Part of a small language model's weights: no biases in attention or MLP, value embeddings.
Each number is 128 + 24 x the weight over its row's rms, rounded and kept within 0 to 255. Layers, rows and columns count from 0. Numbers have three digits each. The size before them is the row's rms in percent of the matrix's.

# layer 3 attention value, 512x896, rms 0.0395, rows 178-240, columns 336-447
077:102138134096138116157146142106153155117106142128147141135095129138116126128160127127110149179135115118181164100126137117126156117126142153131151128105081142158142108089161140104107119111133126151144132103122119070131078142099114099129152155089146122112110106104171133146157119149149106124101146151100122122107134158123129152123091143100
096:175136109123125173119107147108147148114093165158126147096120133101161129135113082131137125140107129140177058111145104157085075114167128101061101136154124154175081148144136126135109146154129101119103070135137102136129161148117117169178110124109189155146135156152125118178121137117134125118091114100093159079124092165111115110106112122126
095:178108144108121147132138145179143165125102121141145120100143122124109132143106148101121189094143114104093111142127123128134107156158105139099170125121115143122159123120148126137085147132128121156145161103130132086140090119090153120150132140131152119153111106117100101110136115129146097140108120111125098130113193099187121143154135099108
107:121139109132105101127142132155102192111133143103128154168147111146075120112166133122168116144134138128110161138136126123110115131087143145189137134081122121093193131102177143140136127132110130127143121106150161105095094123146145087086148124119106131117103113112171121101167112136150131151164120124135127127106123156102157136119144156138
102:161154147121137131124124142150109155168097112131095151132103118098133143125069096135109067121117144106156102125134115154104144137130143092150067103115124148128117132078117140123129127142144103096180121124117109145139139116098133189142121107111137139118116134155147134113117125171159117146126111087119124105137181106115119145123159142131
101:135098125125103126147147158120135174122115137142139146135148147103091094108122109106142161155108114116142096130144108120113108186101147106110176135124132144076148102159112119122104134129149130140170218118146119138091111091146115068119155140148155102111114122112114122181155155122124129127155096106147092138120154122152159117115136161151
089:133152071144126146158119137128159127101115207128126166145138147106126147127148175041131090138158160131137094087138104136127127091126137122105108130148132127144064141175123143137112129163119103090072077147150135105084183148130139161108105106154132148127120178135162129169120128052138143113061128084166159097133091163103140114129116113146
102:188092136122107129139108130128130126129105161145145097135152103089134117126100073106108068088133127178089037125158118124118154153136088093117099121102114136205126132135087126147160137173127096107150116151115159108128156101125136148159132134110132135100139132116100136146111149092137113165089124125151078080119172092159160145134084128129
106:165098136116140107112134155185081135139112073141151127134136059104108120157082077110116141089118120097091129131130142144123118163060119104172158127094090166127145101136106104146152145146123081117187161136121124142146063099089149118122134135103117138124136120144124130098128162176122062122200122165143126118134198136134139165124154136100
078:117119166106155160130139107059130136118164145122143148148081148138125117118131157162137138165125117158173118100139123100159166155117147125144145124118139084123124109103156135123115118090153148121136157095119136125122065171147112093091113145143119076107123065077149136127177073134138178135117094109113100122125137116166113118142128142133
085:083149156141118115150144108104143117182159067143126124109106167115139110110184175143131139177123135137117127104131149101143153122146110125142079134150159104145111107185120132124134116115124157158095143089072162135070148107168102115086114147140095135120129097099055136132116114115108200147100133116161096158128084085154092118096103143118
096:153123137136123129126135136163128108119136104123150105098111115164132130148086171112125160042124127103086115131098126119099116123127102129149183132102149155096101139170109129118127129145127137136105109128092098098164068083083155117152127123161151099166124094155109107091134143143109110149127151168152125128134148138184136135128114109126
099:132142094099133170115105146146143134167114076109172093059071111160161168129119163139128158106116134139112144118123128133154100101148102126131118128128122148173124128156133115150122136167084158107119082120105096097145102120071156140175126129130098133140139105185087116132091150182142113128102139150105149124140137134131126132119115130118
076:090103163121139155129127106089123093129145096094140035120119116165127107131150172129139188134131098158135217114115136106170132105163138146153180134102155111146144114106159147135118134112120161159092140104120121133125085112081130091132133144132095144123106077081081134136128103142116143117106138163107148115145085097166111124116102115122
098:116141118162133119136091103133088116134111094120112108125129113156153152150119178149105140109130134125089145130104164156154074102167139132161106129121150123086104140176110130120124130130131130115106104117143116152122123110101132142139114121135116143130133117175102127063058142137113112121133134126154160138171114143129114145145131128100
098:146073137156150119125147117076124149107143221150119145137175172057160109111061090098146090110129093120136082109139119102118148186113140093137136118145137105101172132103100133103134139130123082146152155161147166132092168114178103124124141140152129108118134117125177123154127083060129195129131096092130089146114159149122178138128134122137
091:105133097131132127131108117086123122118171153109179112131114167114102096104110144147151140177136102178172163097151114112119161123092178132136130142114149135102109108122148119126135117137098120091133207110140143144091102164141110102114120136147113072091125095154164121152115126138117177103097120125124152136120116180112154113089128135140
103:150089152160126115131148108122100108077136150130121130172153132134114131149189068107140106123131125144117107123132141146133148127151154107178085128105122123082153146083150113138158126110136104137160145163145134157108168153148108129094134114113087162130145202107227117101091143098135127138114116160141147126131147118109139130118093099119
083:084103133125109115121132117063099114141168138134125143180121146119142115125188137124133154168135101154144154124139135133132118122110153169108129160145164122122119141148180147132127124106100149157136137140125137131076119154130136094096136103144134087110108107094178144097132109097110154104110129145144148170123072127106181120142115128134
091:077145114108121140129120141138146148123142102103152064082099108169164149100163160171125199088140122133135150136144110126170126115139129161113143138135126111136169127129148132123124118101070130136080118097120112095128033145062132114154133125117130139130120090167094125103096138159153101127093141160063098105152125137156130118118128118123
086:073180130144129134116125133126139157135163098130121103133100100171135155097207162183118160138139116160164170136117114136187146108122145177083132157144139105149169127101153124139146146106106178159115081085116138116157075131121115091119134133108161122127121110126150132108134117151152122125106146129100088148126091114127106106130125150127
088:093131146115139134129158105115126169121166147112128133157115138118075107118101085158158117157145116155160097137152142132102159170095181092164093146144112065119142085092141130121149105086136113116115180134122130132081139176164119095102141158152118085105109128099160115106126118097117143102172088085095105163094150143132125115112127153164
095:140130134124131136136100132187118106150121061127133100137098085159147146122113177126071140131154140115114156125139105119158100108126116166119121126112138175117143113126139117157117153177107138139174108128129130108179064132077151136140130121109145158141130076163116112102142144176160091161105149143149146146151146093114099147141135098124
105:068123095107123116129123150089146077123142095124147093110140116084127109107153103128155197156102117119121159100136117134110109115106136131113136134174125130160105136178093119132144135150105158148094123119156103124116173090118119111167140150152114117123139104138099125162115165063110100123108123157133132157114107140138123105080122148145
105:147160121126140129134113112134110150043097170120155136116129107149132156144165150105112080160142124126159179091098138129117106094133126168125132130112141136125118147104180117140153164200139147102158068135175103111147100146124141141137101110100104128151120201152215119166128122126165117143089145169133214096125124159083131132128132132112
108:115115106122124121145145128100157142111134199109120106138131155103129099109119123138134081113116124162114123118130133098132153122132126149118130139151144077143111124113117146118141098153128128133089121145138132112093185112154134121109135149109090125100106100100103126171160081067129169135079139096147100111111107127136124115111089122145
115:078141114130155167117113122076129111132142146141121168110110132145131177118114198157126111132121143125166204116127176135124098094119155127146157139158125133110124125118158125115150121130099159111077073147115099122134135129121129138116138130183069145162105185167138135104108106111122119136120151148085121136150086113075137136129110132144
075:089121132123143137111104147109164152112125132123156093136129119125132101102128142199129168162107112154160170114129111095109179149109150151145148120114122120162151102093123114152120135094132148124146132122121121076097116116107141093137133113107127124101127063089132132163141091188141169140105125178116108113129120118175114146094130144137
100:155115141128121116127131112165121142158122127103136122128179092142100146134062166139139147075143140126053079159126130127112121155121095144121165119130103133120127115136110129101102129108117091143146135114116167127118092099115174131130151123114170137132114118153028119084110146141134069139186126103110076106129120136169150129148150124116
112:114151115138111122133121142121103117096133097142120114142128137096107101147205093126146106186114122147167179123164109141135133106098158149168130124146096152139139142172110114147142128171145144134132150123168126164105181122165126110120139133099115138122145149119159128202121160098124119123087151157156184147108121143121129123061125132129
086:180108106120109115143120148193114114089105157153114141114193135115113122156160126059133140101134138092093087146126101135145072123146104111094148122140122145097088145195111154106088108127149124127088143139142122157147164113133137145152134113134149148145141154138134111089115145061113106105120145078200144141106103130136123146137117116113
100:082119142121159130108124156120133122143143080093148071116082093164132127124157137134144151117119106107145219116107118109164118091116128158151143143098128133138163089111126130139147141154111172127107104127124110118162028099098153113145134124118123129114103101152109128133136148185133083156155159197121163124129126122113124170124140148116
097:069129136134119142133124149130115099139151068102136079088098118172150137124125159151145199116103111117107166130111143129145112123143139117121175133128139134097127091158112124108132128129108190131084136126104091115170067103084151110158120157154140093120128072163099137135149150163109080129137124156104126148141147103166105150125137140128
090:092143138145138136130110128117138108135125123145164062113090130153133150108154189144096162146136117146136189100133152113163132091143157171159164117110142156172131140113111135156123127161146163140109131111142098106130114106063136119137121128122089131104145158114091138156099136147129139136078134193106168122133121121150139130091115119117
110:134115147124131149141126092078118121113144126139121142124137167124148115132122138138105128161123132138145114118120142142133136153186141092157097118099159124088165131075155117132142134122128141144176168160148102151147177175114116143124094117151089135131133128140231136105080132134135169139106117155105183149143137138096144123145119094121
110:157081152110158098126165150156121126135085063120166096115132102110163095140079109129116145094115092123068108124127118122096166162132109133130132116127116143134132110156086126135125137114115139123175159121114108116096084099068155132162122128129143143119145070144104124159132128171118110151185116203115113125123219115159107137149125106108
097:166127106117111148138165120170099122135130142138136120102156125130141169166083160142117156103148163109125051138131110157123113148138133085118118131143099141116102148138103127130098136093108082123115132127132123124140139176091149198170098114154158146159134164176108123087054171145136080109150113089092140110136146161132149112127137099105
082:174128094134100126133151118156115094079078153161102154125141115121112151148123131073137079113109146074126107138122107150120085119106126115142150121125130154123116161126119128155132143159148134095136129155168100168160171129153137184121118120119111168168135172149139144152131159114165092118174136128159181125098135134106121136127135138126
089:103165101155129134103093105121134086118125153125125157094133174160164165126115149124131098133137159123148116120122139139116097088162099140108106117161144131119107148155142133106153105128097105128086085142142103131138177138142108152124111077124098156133118187178118127121101108130119146142113143114111188137132101149084127136121156110121
083:086097135127118123143163124066150113168150103142159085121146199132128078107151112153119194121117105173131148124140146090117171151179130108110125120136148124151163119143126137114126135139122131147131147096132134106075124111151102091139133153143129076100148093079113156179119109090082173150094150117117108140104124063186152106111096151139
094:113122095134160124104135112095137143111150143107155115140134147086115107099061107118155048127132109150169139115121176143047114174089179112173085121144149095110081112114106125121160117142150098079152133140113116136067167112138123107130112122124087109091138150115168124142148120118145167093148085110112142105102164191088127123123128147125
107:148068150143130130131157101120123095146122121139164117125154124151139131140144135130134226108159100095065176119116146136152125134161157137137150124124147125070121106094161117127119139086096142179131164137119117161177133168066126111138130120123131122144134104132172119082099102165130098115156115140115133174142161082136161129167120102111
104:133148085144091135142088146167078147095122141112098139121167138118089153127174128136153128130157156136124099151115120139138088136122135113126104128130147088072114156141135126107126124133127110128125123089164159139121110121159139132141114097137169093145105179154153117080125158103120107081142104055110137127145104192116138110132145121130
107:097125093115126108135147171120124111154128147130144119132154171104155111107172120142147157133129099137162064130151083133133159149103141120099075142143101150132098111137147122115129097111104125104159151128163138140132133147098116147136117153169148101115137069170168120172111181159101127102131122106139164139122104157072133123103132108146
094:090104085123133133152110136098134105101128125107176055114124138122154112099109197119151132125109100139095174115150120097141083106111116146116165131145143120144118101172104124150149129163099167096113100135137127107089105117111132124160135150147122104106116050146136134148139122099109152136086118126130124139103103134113141119102115147136
097:136099167123119125113143098124087150147121095132137112135173130108104099140094088163130141140092107142127104136131142136126139186133160082161119107119119101079150112109115104122122118069144095129172192115111123158102127130163093141138163138144115122120155091108150120073127142136114139107189079114120102171124189123147139107134128141129
080:077123165134122131115139129105114110146144111123162120134125123185136162137149127145114229146113118135125169121134149123179150122141100136081148134103096133149113101125128104127111139098139140121101079128102105112177078159116137127134115138087141100113124098114083146130126125181109101118123150154097088126153101134144104136118129120111
106:152090159129116125126112130140127130155099092144108115081136132154122133157140109113111194100144132103097139144120149141131112162158133131058162112142101116083126120136150133123086140091139155134104149090104086153173094119085131103200117146105175123158139112142107121123155145166129078111164144135079149133120146112148118117159158106124
091:168117156141131125140094154144144131120126106118125140137095085165137136136193165129073178171148121106140158132119108115162149083158104171093126116109153130125195150121181143144090166112119123151153088102135121088157094153113123109156104118107155139128113110132159129097126110157155132153079136148109134110143108097138114138147147113101
109:139104098139129116132136094130151127100178182105136156148140157146104111091103140124138112111128122158098147143134171114134156130163117159152150130100143124098128128083183144134143134113101124144156130137122157123099111148106137092085125119133112114117096110096146107100168045136145186138108129113140116155127148117111142120173129121134
082:137136097130099120124119114123114132129118173119145172127165146089114134129074111111164052117120157111122100146133140139069075135065163109160100123157126116113103130119122114119152127157119101111156142156142088152106173128151119155141126113139126133133151162172155128134132145088126134105177114129120157103120123191077148136134147110155
084:090131123130118117129114133082119126095141121117164140166116075120093113096159150113150175156117096160167187130144153138108122124035158133181161145112146141100117129148130125147178142132124152121140135129147123113107110120163107094112138122122139089119135130117134123106148126113106134107120136124112144148111099197120130122075155147149
110:142098124134116123145121124092131148050083166122145130139157138099113109134093124121147086116115126130106126114131143132117097174149162099213150129113133078106163133136104144136145127130152101122109181142143111139054173111129136143143147127139058141126148164131148135150108103058147147121113109091136128110124186136187154140083080132136
098:091133147122114108108122154124117092157136048081158085120103118132129106099161096179144125144095095133141189133118122088121151133077121152136137132108125143162147108155118126133142128137135182122138141118109133127140054085123139093159135150108139125114131051099061148188181187190115131147180159173112134096109130121152090137112137131146
101:053142141128116118139121136061103098129167170114122098135073153139109137089132119145142093163129116148151173108117129117149133092118166148130105148120148100129140123100167132141151121140102136135124112144163123132155087149133114096097123137129091106117119092137213134132130124103129151134097134146124146116140084144061155143114123116148
094:102130132109114142130142123110142172165147109120086154121154154089115125139143087151154153132119130137149098142126115130108118162122161105139099102158118094144136120171081154100117121075144118146107136105116149161047189122144105137138162143151136118113138140078073134152117119091097144093144096068114082143117090142159105106099140152138
105:129144144110129151133121138158108142141127053123123102145100135102132121136207111160108157167114125116171132113123130126137128160102167125157108133131117136107147113138118110132124121124155151113134172115135141130119098123114122119120128120143129121124157109131145131135107181189126119105170129126130135130144159138124124143115160156109
098:127144163112112123129130165169133162110127099124122087120124110135144120123146121158098192106135115115112141149139131130143119116128092156104176125140113125152180142132111134146112146117141150160088162096101141076128076117108141108133146111127146151134135087109087140137118110131131114154097155139110080123120137115189101148117152135121
097:157166113142112134118108125162106159093068112129092113144151110155110151143194089124123089105134151115146157138136112138146107083122095168127148136112116149124170142143119123142113146197113147148096094138143126121171149094167149131134147117100154127149131147149130118175159121117119112160102145114167117119132115096135137149130115142140
105:160078168132100107122138144145137142136130111132115112130168120125112108161094085091134164091153129115058125145117111089147101135111094139096192120134116106111165127159109140118112141108160120169119174116091157134151080100137158091133125137125173134132103100114092131106148129109102093138170119146143083147125146116176129142163154103119
115:174108153116138139128131115127143148130088138155113181140142099122135130143141122090083139145148129100148130119133126139136141116159125129110133124128109149132139133075183123143095140132139101146179122140135107132146129148133126152099101111086122163128138136097199136131125111134167126117125121153137169132144156082116122137152104125111
101:175127163129143103133138124144130173052099147110096116143144115093094135165110102143169100095133134130155117144136113147101107167124179135169143122127110092092182136133089108117111123119171096119102149163130110102107124131129122139126141127118132132145136169118171135122123133111148132138140116122116096107120143175166115124124128122126
082:137131098141133135126123139153082123079133158134097109135163140110098143146126156077120091135152149085114176123138137174130086117128175119158113158122140095112141125110167113135125124178126135101163121158141103129124171124087128153138119090120105150119130181148194136081094158114174080128102118105151183102135180178114117169115110105130
# layer 3 attention output (transposed), 512x896, rms 0.0385, rows 178-239, columns 336-447
080:108136158133096117123127127167125143101149107106134145101106101151115180139152174112130116135132114089131143147124107136168114152132146119126137144128135126164095105120117118126135168150136147116150126160139163146126138118152135118106114121127174148095146143146120086117139101132130130119126172116143137148117120130115148136139139106144
096:132121112137127142183137102109156112165102165171147107074112121119148088156150103163132111109169147139136104061153142100141148129132123129141123124106159165140063155146109080109141051112133146170103118103126122114104137177143098141118088144128118115135128125106095108116147137148154126127100154126135130125126123130139156136129112082120
095:138106150110089107149153075198139138124180081117093143093093112101158102146162150100106128125136140097126094157126113105149147149099106097136137180123140139138120137144107067115104141096167140096151157128138143102154113134127120142145109200148159129122159091116115087075109137095115165159154166131126097137118130133096138168133150090122
106:136129141117085137105085134126121114135135125138146149156120103127112159139159127137140129134105102081146130171150116156154134103141156161148122090141114100153182099085129146177128195144145171108131152119101140118163130122104075078112179117143142116105100105116130135139133127111058171101098139130108099141093118122156164104152139115160
105:123135140115136135125134107148098152113129142112129148129093157144136153147146151157101120152158141114147116115095098129115172074137163095134133145116109138115117106097192129120113123090154113136129140138167162116104107116128108149123126128182133101121134174114171087146107094160174122140155171114116167117181109143100123130112131125100
100:126154147128074131122102087174133099138173089148104154142129139102136123138137138112125113122153153090122123147160119176128151146106114101166115135099106137168083138094148126125167157090151145135126161147117131124145109160125108124137167106177104131097089084114131105107114102137137136102114152148162142137095130132110122160121136106153
096:107102076138122158145147132127186107138121123158127085072136087089100103124168044144136118081142140146145134107140136123132125144146124145123143119118150176182102128130106107107152092142136149126143110110116108117158121163090085105117155159118124153133141130090077154130140176145118144136110126131104110129094107113162176128123117116133
102:132172102138147147134155138109139181102179115112109131131102139121121094128163151125077125143171159130117127096111117126138131129146116115131152143106138151127134151084128167156125110103134127154160130146168102103120089143074096118118114144178111080121167146105098118127089093136199098100096133129119123142124117161118115137131126126114
107:119173184105142128130116098128115153143129110143111133166117144148128128124118184138114155180152143105145095117109119141147179088134118077138106162130122100101166110094152142160121159090157130131131123169150141112089114127134132137097126143163127112131114103125143108151108095082149110123140155136147127139162145122144104120112113150089
082:135099159141091121098122109167116145090161097101108157133107136133129161139150124105141107131128105092134152195114110128121133143133147123123142134114097127177133142105126128124138166126124120135152160155141126126151130111128133106138128107127142120099122157137146109131134115157134138138151145116136159109119136158083130155152140112175
089:132133127140127151067153136154121154070135098101160149123143134156093190115110114095102101094112134141104172146145122138105094162122145122105156142128082129111130142134080132101127142152106118140158137118151089158153130055132142115115132097104126151132156152155154117142129127145148128155149121128122169117097117155111123127148151178162
098:143132141094186129141175146108137146092169082142115107098096110140184068122146114127144120134118129129140077093111144103141133161123072113111116146167175135121154133137104108174114101125136103108117132143113148096143122181107131143121076186104129115122153101130091123115096145094095128140118079107116106134142133144113156131136084111094
095:101113136124141135132170143134083159099116114104120116085119117151127118132151130144130130125141107129158122129092092094162150131107124148092144151140128131087140115172117123138100113110133153150142102155126156149141115123153156166150059166116167147140184159164100128081150163135110109159170155114109109132170115138120121174123077121087
078:117116116145115108111138148158113133105168089108119136127124132150132159104118140101136130110126087123102138172107099134144104174109120142092134125139086120117149114149098128122117141131118148129145136177141131166158132120136172161157075114122143121115154142167132122102141160148133129142140124132129137134120118158089111145158121122152
102:142103107136174123146157170120112123130108142146128110124159137102156094094107112141124147109112100150115116137111125114113102148128101145107120127149123105103166100182121121111122076124110111100118121133112123132152122092100155189166111188118135156135166127168133173117123182132120120153154104159094123120159120115127108156121117153130
098:124161109156134118127079116126136118126179103138104131178143152097101119161150112127106098102114162155109112134141151169094142123149111125129125139105121140162109172070169177140148094103137118135119154102151110112128115159093103076127158105155081092113098118091081122148093104138171130085084115125167135111112125126092129115162146155145
093:083137152153123132141095144147116110103173114094102132138128135167095169119125114137138141123134132112145139188109119139125140119128115111109138108107066116153138094104157151121145159109127165158149130186146127137177118121124164092130150082142146138114110136136144163142159117141118127108177123139163130128115152141128121127151112171156
103:123153136152171121129094143077150125196099159141136143169147140094110155095054169125108140139126129144124151127112167131096121106139135095126122147129110133145133117128163159101121114120127096116116088118131114146103124102116129134125185123134110112127082107135169155183124116145168113092125123167130138131131150112139099114121161146155
084:161124109196120142093115166121126119112111142110116131136159139114126143119105120093142132117114105111132162169148120142110075170157101140130125121131100099140152115136100159114132127148106134119136150141121141134136143120140137113158178101106118153106137139146133177162139140132116103105151138134135129093101147131142105154132134137194
086:120096129120124116129154128169109147098156119095112126102097118141149155154149140106130116132121090104111118151124106103170111158102125151098136132151134135105106107151091105120098129169154149138141140149134152137161142095144148156144070150117143122124181154163104116076157158117098132155121128117133124126121121174108136149150097113132
086:125105127117084130111135145132101133092110139097148136125116125141143172146106147103148115121108100088112143160148112095173081122115150166134125100149119117108117087152121129140118166156106154131138141142136150150120143089165145140158112103111164136119154139167147105114142125136099142143129133116124131115124129129137135143134121070156
091:107144140138123118107061119139128096119156161143110156153144160140120165154126159127145134146140152137116117172153134133131137105142157127119142131104112135171113154094133150086170175137145112171153151115163131132136140100131138091123151085141110098113101145115159168191153103110126162127099137124151161132101149136128123129154139159139
096:146100149115118129152162150157091151103134108102107140080104109130145112106141150146108146130128095097145127174075090115153145137125109125118133160135104101092157085175134103137088128109135164100136108180113166129146102114135153183187103162152185118113163140147137105080125133111116124146205167130105109114171110119132097169108106110105
103:098140093122097132134106135110121106122143130138140089117147136152124121132142121119149128102134138164162098126142120146172094175128104153100127110118121149122090158127100145147147124133098140203107116149145134166116131149145155130122110094144109133147112133139072162112136167114098078105109104105143126115092126122140137152125089158105
105:125128110149138147154130158097128138196125127120145099135122102140095126112119111156156148104133104121167136120111137117146132116137121148125135121139122116133163062145175130151113109093115130111114089131095127122140131170103137131107151140143188139116102132144111113108127153175139137097147137126094101145162144100134168101138101085128
108:128170077146128129114106148113145131097182125105151102138130124151109133147184073129128115088125136147135142094148148123121114144136136188109152073115141175159131160083127177167141105136109146155138134115136107112153124167078108083096109087132112116129143139102105148131125127158122133088089096118116122130091092175133161091174143142141
111:109109128122164123096143167109108129116086127108134097127154120148092149110103160114169151131127096157119135111103107107133096133131159159083122123155124114093158132156125149131134138191113116147112125064146094156163141096132135146152074144103181132144121154142136166120138174138134124161106125099092137161145130110115141139123087140107
079:108150150141085098102126121185087153108164103077110147144121141171119177130128170089129132144125121122118133169098079135157137154119137132110156143137087100112138117111135139117108170125150136143159143175146154162133130098136155113124103106147142121128135151155119090109129117162129116128147143121137153127119132142084122145146140125132
101:169125121088129118143167133154155152104137131143124126126104122124156078161176132110099140137106152107092099108162119128138105146136125119163109145152185136126143147112061106149121138146176128083129184100091137090139131115094082155113103203111113135147181075089133129106129110060118161169084113139137075145152111127130141148145134124122
111:082141128124107124124094126098107109164087152142160121135159111157096179082087164135116141134119136144129145143113122170152114110152122130129123123126097098117127099113160134141132158124096160165108062153108124179106132113154130140119170064135120143128065116157104135124134140148111102103140125161156152152097121090166112099122141159143
090:137122094096114125161135089105188091156123125187131096101134092060157062112152093127113113094115162134098067116181167119121130154123109151157111132136176152143101151124113089128150095133110150123127129081128112107119118155107102129123141175110095130135134083104092138124117161087105134142093102145140113119097128107179148142114147104145
093:125120126127140129125151158138086155128132112099141123121125114154121141105126159138147124140132096124164126156091109134160100147115123149098126139137113101093166095149134150161097159144119147129140093179126154149115142129131174160142071121142162137121173154176133110110117155136121111121155135113127127138172131137122124143143084131094
098:137096117106129126129145135141100108111132109116107099129134136127150107122142132125146102106124088122148111161118113124149105168097107159093135122140119131104116119158130135123130134151113115151120120174141137148147137138141178173164077122131136132137139152170122135094117174136092098146129120093128138132137130154104118176128063132096
084:105117133155126108123160136167102143137137101069130135105135121151109178105100161098130155122121109144088138174094087127154114155109130136087143165145076108114143100164111108108101128113133152131147110159141153164147124111141178170164088146136169139129151137179126108090137164161131109129178147154116132133144124144101112148131111126146
111:127112135183180123120090136110114108159110135145101140152140152076138137111074135136138125114139106132133153162095162118078136126112122093108123144109099126140116113165165132071121093117141100082127087126136131143116100108148157147145164144128121089127107154137160132160136139162167120103175134131140140088154172122105095127124138146164
107:113160170138153112112121137140096161127180124125103133123117135168161124151137142138124136164149145145155112132081119135142148157129085071126141171117148140106129138115111096127080102085153116136115100192127176130105116153147173137106113147136103121129165125131114099109128116130144105100180131114143116105150133153097113133136150157099
097:107100149120156121185125102126162103164097148170112130088129133095161105129122149143100141144142139153100099110135142108128136112125130086120104162136162143113078145181111064073142091125152131125104122092137149136108126102167124175164112186101116117152133116143138151132147131092126149173121141144121117129149142089135117170103124121113
087:119117126106136125165130106116160095194089122173147121120149096111125091095118109179117169127128149159131095102121124137117149115124122112152112146134130125119140133143136084133131104106127139126088111085104140118098128143128114149128152146143131133147079095112109122114120165098110127104119128151126105126159117083165137109097123123097
094:130102075146164131132153165104124117150069159143153097139155107123122116124100090132151141119102125157122148076121136121108119132125137133117132118142152137116140129175120105108119068138115098109102109079097115114130149119136134163147118160093145157157140117135122163123132176145140126150127108141096122116149122106132133107111116124127
086:108165112151093143078120149142102150060168117079130140124112153148133152137108113063127089122129126128109154149141121131128113164107113134118141141119134136138084148117140136147133126098115115124160133161150120150146109123147146120141105112101117131130158131151119115133125115166156127140127122118143146127103142156064116131152145106195
098:115181097128176118099081155128126114148151173117140111181151166156094134161136099131159176121128154179132120097111132137120139106153123109103137079130091148165142151053151182125137108079144104164128155120149118109154138165077114098082138090149087119136098155085138166161128127147128129118114093138127139113129124143139155071167137195151
109:130120140146178108116106146133138102129153102124089112147137147103169093134069148099157149133119104137129110153113164125088105170102060092095106170127151136126146135184122118103107093126148085082117128167134137136117134123149197168164150147099107137129156095136133157127128170096109115116160127122154094080159173145096096153141116134150
103:148114089102103143171120113114154102156102157167150125145134129096124114124111118164114113107096108095124126110186150140124131094121129156158111104148120134153112101132154117135141120130109125117114168113125118109157132121117077131135159138124107134131115096146132158136135139111088158169074121163125124141101119115159137148119127117177
103:105116141129102138140067128119123093107139132141109095131112119133130120138149100144128097151148139107155134127141147124115122146143129126134148104108144149138055122122118141116130160147123166177130092160136115133128103138150156126144160060133099121115153162101128127155156120112110104104140129101180153086103141147164112158127094141129
094:105143093149123124116122179128102127089191096095110101113131118152136119146161076130149135100142117140160120149126113129148135170136089167102139111126129138130132141125108157168128128110109154169139132186137134121168110160110165123132102108129127125122166137138058156106131159143103108096141110104140120112133108154136142141157100142123
097:113163159150141094115071104129107095131142151154110171169146165121170155139084152152115140161118159125105116157125145146094159099118120087127118146120108120131124150097143139101157140090143096135128151143142152140102126091155158132127154108138085091131097114138167130167140098110132128125144119146178152098137136126114095139125166161164
085:137104148111122114125147128138142138106109112104118093124097115151151145151157156107135096139127103108130127120140138104166115121097141144110138128137133130104083111163098133113141133162122137175126127162144110156098156114174163141121072099102142151152149160152146122123165111148125118158123124086123138167111123143139116141125112108094
107:163112138095110115178138089120165113143121148164111110129114129104201059161109126151162093135109103091148087093137161099134139133093080111135102162138178159105082166166115062118122090124146098120092138114099146114098149163174137173112090141119133137149106093135137093104137126122106134167105137110160104128134146135097140137117118057121
090:139080159136094142156158112141119155120124116115121169083094109111149134132126144131126105112131102086146149180100119104142104132126119139135130157125105108107121093173116080108087113123123142081130145163113163131128109123139140144154122159143199115121172127152153061096142115126147138138190169130121105111132138130108125161133130056141
107:160150123158151139079136170148112152115172103109108126143116110110127110163148094123150132103124111113127149143122138139108124158152116125138142118132135132168203127105099139148094130124160117073146157132092136080172111152076112105135167140123118132103152103092125145132128125148116150083148134133115102106123138157114152113166158133169
085:134153108138156137160097120098133101163101172169141114150140145132124093137127098175150140137128140135167107070151139150101181095140122107139105117131157145134120147114156128153144094096137108139092138080107130112123133148124113115099167128126096129134084108101103152152111129109119135119117119134131118107155129085161148091125122161116
089:125134123120109113113104132138118110137114126120154152161148129183095176131108152140147145147105132120134140141134092175170143113155119135113136101148070111145160110104139148145150167129125146142126141168129145136161146109129136090108159101145135154123076100144100174147146146086061116133126110156147120149110143091170152114131123166145
111:085165115126129075117086099145125111157198123151107117158162130105136157106102122144100164115112168160088100157105123138129145141139121118126134161129110141152151154087143134117130112102160107140125131108156123138146143106085139122115140146151101091124079075134102153114128166152130132089105104162149135151123116140085117117152195152129
103:123128141090103131105125148135085162099143137099137126149109152185122147119136137133129109156122121113159148146099098142173106140125120133124118108129094100097129122097144153161102150112120137174133124197146141139109145157136135137115086066154127117144149149151145095102128094144120091096134112116159138123122114168106118116137115156112
101:138113089152143133113108168099110118113126136109128103169136134137102135124128104137158096115138096111178154150121153142117109131129140172114129078121104119127139101135146198135145138156101130139116112161139126132143139118111142104142136076146159109101116192151126170168131141151141115090101118104138139127128129148149118126162065142137
092:113125105107096122102101104139140087102114165154152145139166158123137145143124111105116113115119149142090124113188137128123129130138153131137105108141137132140085188102109125092153152162120106166145173099159118136114151109162105106137141094110083128138116107109140148153135115104113134152075108145154158120069119142131124139126157157132
104:094120171110112123111105124140104122140104144104108158137144144143093184101081190119115140169138113108121153177107106122145126110134142098116125140140052084107113092117172135095125189119118134155167123166156139178118120074168132151146140099155142126109119156159186105142139108128132110152176142149145181124116152111118078167113122161143
088:119126143138106106128161102179118152109160101074131155119118136133142175118120168088098120121104113118074123159151097128163111155101138161107144158150117105092131123140112107142090143140131153113171156140149177139147118108136152137126083144123141133138181120164120067083137136126124136153135141146132119147133120160091136129136147091155
098:139140095108086148149130125089124119154116139147169105123121104134126111106128132147112130107116114108130125103151120123156116109122150192150123097154153109105149108143162131201132127127088157122109103122116122112129135172122071132120126137143152142133105091147106121093087152115089133117086128137101110142132097109156152109109135064127
106:184133147111088116174153069148167129136159104149122145134125127088168078128162120116121112107114143106103083137179149146135139153118073130169113147122152119126142143119097086151125122107132127085136174134094142091126133149106102135109124163117099112135139056127111099104108116077104167131114122148160082130115126135144142109148162096120
110:127113185168120116139145088149123138165099108126120167118124112121142146122091168129119143164138131106122136139102127129110161121112144085140125196100127108120136113154143083100115134110140123081115106120127147145094122118164147112125173145139171129125101136127146070124128111141159125124175187140134126131144127101123133127093160082138
103:121162137105112109142074079112151090163146168161132156149145165101154164123098182115119159133112152156094073136134115112150132101134148103134124124142125124140116149073154137108166128127158118145131134102154163105115144124106116110104128129155113075120091117135150130139131120113105157118085099126141146139113148111139148093146176112105